From a checkpoint of a small transformer trained on Wikipedia: 12 heads of 64, MLP 2048 tanh GELU.
Each number is 128 + 24 x the weight over its row's rms, rounded and kept within 0 to 255. Layers, rows and columns count from 0. Numbers have three digits each. The size before them is the row's rms in percent of the matrix's.

# layer 4 attention query, 768x512, rms 0.0307, rows 483-508, columns 384-511
091:139102112114161115163131153115118126070119137159099157106099104161114129089089098163107160162122143156163149184140139108115138127121132113142143112139134117136142120130128170146132121135150139137104108167130092126109132134131145095094118121153152134140075135140145101143109112159092100113103171150142135112128164141117121090111116118178075182124167131113122124100098120103145162114131
096:088182097101126134162139160087095126125110109165159157120090119158151123113171120110115160144131098131142123115120111098117111143183117078134170146105144128100156144128160126171106123116163136159120165146146086170142129127100079129163112075118122091113115141133161143112154191147089130130139128096123088100153127101080120120146127155109156120137155140153140152156102124132132093144155
091:116159126116113065114092135109157128106111120158157126086141125155097122126124123149141120141147152122163143097139100144127115161134121119088126142177139075149150128089132082102174151090148144150179114142184124130115148109111144099150105078115090137142181111142101198115100133123159107151120148118177126125120136123102137126151131116097149141141164123129106098125127097135133154130142
089:159134113120138102096119122089127127125125165135111095145151107135144102081104108107153168106123127115095143117073131115134134139127149092096175160129110181130115075132162141137144105185129144138147139142133140125103156120120145108149131129127116118131106130127117106138144154148158139135098159159101116129135120152070112111125106128119159130148135108090159073153084149154090094104094
089:124129110095100097115193121103117072113133129080141123128080110138134069126147113109119133108125094138097153089128130109139135144138118123118147123145143150169090121120131152131117112162067147135122135165158166113120122110134085126142094150111136136159124081161120125106128133108103141166139146130114157119079127102142176141123146094118194137146122183116161106117140094110118142113142
095:123091103145102122161132161197117181105117131112121082154108165119145154172153117108128123149131117173164117128132092128107140126111136155092120139134148096140128097142112164112111122101108149082143150128120126124123117131151166133134105143123125176102147106129106117120131148117092129120122141152107119131114156126096142143123089135126164118115113134073176165120136147111152181113141
089:111145176111124125090108167131066110185130134133092112107127167146100129105105164118151174144128164091102154159107161114157140108101131136151131112127109148147123082131100123120084105124193087134121135121122142149132112111169161143103145111106170128128090157140128141091143177097135123105110092081156170101125146099173097124162145103126159128140123135098128103106113148133154131129112
093:167145127110154115144154119167119135128126091112085136159151131152106081158121139104157135113119076090115145092156115118097135090083127109163105096137116100100126134149110137122115130104122171096075136094103123114129169167066206110126146129117076103155118142133133154144132183144109099075121184136107067109058128074169115100153097118143130137105111112119147119102137094086115167094112
089:135117132096142110135145100152158141108137134143131111160144138121139127124145170163134132102115126105130101119106097129136114099108144104110096108136168086151129096094172111168091152149139140118141147134100153102099121108121134150123108160147124122115099103122113139151131144163186133140152130091119128147115110135125162161091131100079147135154138148141103122140133103103128134164138
092:118112149135085175147120092147126168101166109151162125115132119121106116127078089134117131114116123125153144162087134137148190117112122111129152107105143148111143065114111070105166138104130133132107138177128124147142114087094148112086159112107179127128129203094097137126157107130125101133132130134123063104125120126175153116131117159100163145111158129147154129115077130159121117158121
087:151084102119098148082150099089139125157130163126098143111168120171121114137124116134183142150143119120098140097172105139157092143145147138153156107132102118126125140079129159137111099105161133127102132159137143127130118152138131091107137135138125068115114170164121100172128145132118154133106081124125127150101101137118174051146128115092216135171111139130168124127142122178085146141110
093:165159161108101134114101103160164112117118110144113074134140145132105120117120116152141123166100094127099126081133115106128134141137142119118147148132154164114087101147109096126094122153140130119164129118123153136151112116157130157119133132123129110095110100130138113124123147145110120146127141159093170175117145110123106097144094148137138146123176113165147113145100102095168117149138
093:150117114136101116089148136110120121114116115138107107163090127116109118148098147128128126148107116109146146107090150133141106163116185120193082122103158147116131115133158158120127134132162136132160178148115116151132085163130121157113093155093123142112143122163153117152133141125170114146158127167153123114113146127118147107205139141104106138155143188123112167111132138152100134151105
094:112135142124166112142066146122136099107119087088115115090153147090048133162157114107140137179127129158124103140141132140112157167123116102140091086119152061131105125119120087113144138123097126123119136123172114134170116146109084163134133124117091142093125134122105150146191107155118117151112107104188138157131131158125139117117089094126167051129076168124143125139115106137143096156097
092:126113130123133119114129108143173147117144163142110114141168152099073100116170150141145139127106123137132127115143125119137145097110155114172127125152143114086116141096158149115142120142127189117127122099104182077154113127157161092127097131160131117089124100131178126139137093089130183133144148132086073163123137147112092109117129171143120170125134090139127146115156141134109130153116
089:130111180164130103114124102144158117130079132121132101133121147116142091140101105140114184093172161117106156111125147161156134156143093184135100128146130115124129101097096132127056113101134144160076131137135094153131098119125109144132128139138157142143153158106111120198099164151140110116134133091130109167112146127131086173131122097144127146131122086140089117131137139108146146125087
089:153103137158121090110142127108143103131150132147133144141103142115164138134123131157163114127080161102105147139145149111146121139136096143122194103186134125156120155129129113129109133149134123117196154159096142159131146180064148140098120122173138106117158136107179152091119139126129160146102130152116118125120121154179141099141169150162096162130137106101109184118084141152105130145131
090:117130104161155124155169127127105080100131123145131122161133111118127096116170074113141129150130168103157166170156130109117143127062118142143114151100171115150103104130074109129153163105138121127114132081101110130142092126110116107118101157128128145120143083129099085130089135103119106137106182132148108141149110121148153113090097156126115154131102131120168126114155164130132127142171
089:177124150123044155146126123115133123148096121104127109127139145101126128130134109094093109158139127142112145148154149139088116159123138090115141130127104124105114146133157146153146128138158151073157111138143135119137180139107164141119096155153150183108145097139098153170122108115115078137131143134167147101076075152142103109118166109161140111123156090142110130118130108140140116106145
091:130162118134117140130162132109175150173144120073108150109066136112115149101094140164088149120151114085137092154136167116146121109170121112129105152135106147120130105132130113133167124109151120133143127088137122145146146105096139133149131114173126137103141121075160107081193143170133106124138173118145127146086104146090106169162120140126125149169140102106130113182097136132128117139123
088:183129125110127121086126090115137152107148141129105148119170142139157132136145136138091124168167098126131153132108106102139091111158095130118081104140162109101088079138106153119102125104110126145153113178132127161135095112136085127135111133102143138114079108107162118116129142115080152078128139121155139161154132098068103131128075170133115106164123157097108119058162142115123137123157
092:155125080116155146137081171118085142088145170093156110107135131125134112107103125144108160107149118098132142145128125080120115159122133113120122148143126159106107130154111153104110116119116160107145124151135124113085113112116117132154133219140135126116148130162178123176096125158124151093130141122115160131145151114149132105131147126109150164115135138127149135166134145131114115134072
089:138128078134127130122108129152112169089160108112131163138164125119155087103110115134135152121104112121122112161174105141141115142131180133109094138118142137093091131117125130134158175157139119124141136124134145106100156095132198135136123106133167123122120142114169123143121130094133133110090141127143144118128127127122116112149140104108105103118149098093114107123128133157111143100145
087:118107107120111110115124131153135117101150114149107165082142109145132086146136142130114141112120083130137146073133112095110166085084127131118168133113133099123115123120130131160120143103093161141162150148149124094141029118154156102130112108101121149095116124140091096107115136182114140084091148110137156179124098115104086150142123117125102130102145148122126117134126135155126096136104
090:085110166124113126116153140116126133115162137150149130120149151121139165138137108176106161099144127091135129139136090093152115116106091088125090121093121120099150132116124085139131134173131133090138120143156135128139158111149105121123101058161110096110120092142129123126089156140117122104107179127124093102168120149161128170134078058101079128124144177130150139097095135122135148086126
094:148158157120153127154139113093123121122120117110127153167124144093108148130149151088133105125120160168096100065116103111081139151087160145122120125092138117101091110136116111122130142124098096123117150169149104140137154102141111123145135104112093100193129141108134085104098118150150111117125111181084099103137131119112145143086142155086153081131152156148122097157152070133122124113091
# layer 4 attention key, 768x512, rms 0.0304, rows 483-507, columns 384-511
092:132135097113149095183131129119165099120097155157133101127139109093099101068137097132127154193108119155117131152110152112123109145099110107172112135089126086120123089104151121134129086136181156089115101144137099086103137113111148077112108117173133146117130124148158144147138128122118117107114140147083117133081155131154146101093153125128092175158169125121078123116105137147114156130132
091:089133072138143134175154136097114082104108154128136134096108146112104130102095118146123156108166114143126132117143109121115146152157115127144109139111121118131098103126116103144110116102157167169108136141188122115139109150122121087137081082123092096136114148139126129120128177158123112135070129102141116138127128137119135085135133109147141110138128113142149099131138168126109118101146
095:115127143104092108098152124118143115130153111146127120183153093119115143137121072136141141130110152119154100081085141122130122167101159137102112138118110112159175115107111116094129128129105132137172078102165142073099163127137131134113135140105074111105153102153120155132095144138136129144125172119136101123115137141123146102146131134122126109158185120135088154130174116138142104116150
089:185180138151129109112170117158113118154080110122109124125153129154105115115126126145170156147152094138113100099111116147103157112146098121131180128114094168127123097142077134142100138201145132122137102134165116100079101158099118146130129200125095133140130128087140116139147154152114163130130154160091107109148151144105087150114134143144156127132152115100152121105087127173104121122117
089:129187112076133142107166115159112054123155147107144103119127133136146123140166134105152159123127126141110150145117137090111116143085123118068111155143156140161107133137120167110127135158064132153143096165146131137157120113134092109113102155107130119116136131135106095124148151093121108152129079134116167170113109132153162174143152137133161140123156169152134121099132133130134092091128
092:152112099177145131163134122151113140136135099136110063127143132105129118143135151173117116145152137143093130137159139114096118137148154134142116129122131151124109108119094151175117118130125140118113141132105142145111075132161126132136127136123139118130115092130127137140137154164097154131125149194106138114104134126121169157131165091123205126116109170128151139159122156128089152101157
093:126122142117104152117126155140086125123126143098087142130146182156124115127120120108122168156163113106102130116148169130147146115099102140123157121108069146126126137138087154150108117121146154142125124106128118131124163110153111090135112137137153168135088139127119145144147120083145142082113142092130156127154133158090091150176114135115129117102078140131160082095121132093168090144104
095:127141151148135119148163112104146189100083111128133130142139116162148113129090097113123145137134120136131110106119123118101170143080107125086100111106108121116128166144168141099131140113136140095098122121121132102098153147088142116128092100115137124135148124153111166180138117145147103144144142131123121133099098133132110127109143091134092081115142134142124141158146120115115133103096
087:135144112134162091133177135120121148138170107154143136141135140130120133131136183126083118122116157140146131063096110122125118104137136150133122156152180133113131147136141144095134156150125094123130161161090160141103137138111128144147130134135143156154157144095119138113115142132140123135127108132101103077113108099123170131106137121142131113118147136117119122150108108108128155112154
091:183134134143159152148132106147123127124160097140134117122145138126110099149142115117154112115143160153136135144125161115157158089159124090170135110121146172142171109161136095120140118131121117143136128169127120126113115101084126101118150142138165131124151214109105147119149130140121152120118116164100090131169124104139154150117128135138165106102130136106170159105124091138167132137116
093:141113097136109154151135122108102126136138122171078133143130140152119151159134137143130140141120101091124117106174157119145115060128146162181129092115087169148101125121074133102150136109137125133102148137132140112142132101138153179125101208118136103120113149130126119106155129113131063140166123117155118139114138164117137134137112102133149111107125125140115108129145140145107080101110
092:157177201105134146129111097162113071125132099114145089159176109132142107124094137170143093143135147103126145102124102158104175171148146111110126103118140136096116101136104152111101114150170102138163112098145149133133081122136130134089142138147109142097091082167099070096127141119139142155133121143113139117109112112117124139130094143173152080078126084172102124079122121116168150140148
092:148107159159087116121134096103102134116116146037165104110083140160106128123134110120106116146113118107174158135063093098154135141129141114147165110112155136114147132125120129123115140102129111130150131123133101132129126154130119175126100147122135141111113105128130085106139102117128153136166133165169122118116116120084145127108115146137150105170116140146138151064140127122067157143100
095:152125127157144083113120113121127134109150105154102148105131105057140125122140131136105151173111100119128133130109095166128126113113115115174133104114149133151119140106110131131133111146126132132118130100168103107134112137076081182110117162115139131178116127134077180148162110095137112112136143098161109112107114123121113113129112109133154108123080167135136116115146111084133118107146
094:195127124127164094158150129150119133123117130169099172145156144148124091085168113128136121095139165130144138117142111153170128106094135154130131108132146115112102141114105159128121117149098135113125144156091135087166094125137144118124095131156113094074138107106143122145115096097138148114153115137075156146162099108077104110075117143126116164132100149110156120133134104159117137144124
091:175102138161075072117129165133118165131106163122147140133130088139122088188141144137139149083140161111119146118106147150135113150138134105135125131140121102096150133104091106130139104092139114131103111147160120152161131144104139160136107105074180156135111146111128093177123125120142101144126129130123126122121148105136120196183095086133125126150124120098088125140100116117105150113105
092:139096179151116112090168119119157134080170163104146121141104116121167153114116162125148105125095143125128126152152139120141108131123147122150137106125176131168151148101127138140155145103131137144166141181091118117120104125112134166109100139130119123098182128119101150077155104142125169139150093134106100116098063086168092126097195124112116133106146138116157130159137138131101098136112
088:163132134196124147123101112119119123137166126145191109129141139136127115122111086112112117088105170116088156142156132144143151147098134163157075139139159112126150171126098120162119137088138158135080156168121121139129077129102116096106138145127113125148142121093121134160153161097155124151114146147134142146155152119132121148103124184120093145117107155141158138138132128134149072133126
091:168107122115081143133163102141090167128125139155117140151183161130121120085146160114108117158133101119116143148149174124081166127138131105146168142167099100162119124143114172148106145110115132119199113160113101124137158155135146135129146127153126152108139104113094114159108149074125095122171146124169119146134116107107105119121181129087138143139137097138161147113132128109125121130125
092:141157139142107147107144144146162143152116145097137139139108142093128176149082125136100147114105097124139151169153159139162123105165103135137139139125125140125146111130127115122104139149105160147132108076112085130126133088095122111140163101119170123118141104115139109093142151172107131142148089122135108145128089075120127129148123138064158174188128125111122109145107133100085092119092
088:177123164123119144114123109123137151105133122140127149162153143154164127088136142153131132149129108123132103117147156116126104100148056129080116106107158123130093113127136170124080102114090136150129110135150153180132109119102096122129084120095098123108097105110162090071125127105130144100143154138184171143159157130108112117128089160132132108170090141113127057078131091108127150101153
091:135107108082133131120120155151070124154163146115106104137119105125135132101152148138151139132112125102157139105123106095120087123129172114143065141090142178155109132147157158139146135127154130094122109139097136084133135114105112102103104167149130140139118129098140105086122146134171125137138153140101171125161139173144111120186170125137175156107142171097142154148154116138126136145109
094:155142119123115138103095083140137176133119158136117141130158140120115118133112137097102184131083124146112127140164112136116121145112153099107116173111141114129118153121143176139112152148111089161145129157153148130080143108093155121118143098161119106123130159112161134102110138105150119104150177145119148128158117109089149161132134080092069113164174107082152125163114129118135152114122
090:091099117137155093124121115153157117098161082125128136125171136144152130152126175157079114101164096097126126134126149119148127110115113169123096137163114116151164146136141141145134134133086127140068161127135133105113078149142121079125149124128145142139152109178180108128135099132122141103123128107113166179132093137154121134135157112120107140128114147093167131108112093121140118137145
089:111115157135123102148145117106148103133107163147149075135121164119125180101149156140132162095149153115145103154112127101128134126116123159142122105141082142104147201121127126144135108150148107117086121156153124147148132124117079113114133064149108102188115101129138171138111190106127126070135180124105128109145103161135157110159134111110127148119123096114120081123124160137154161072124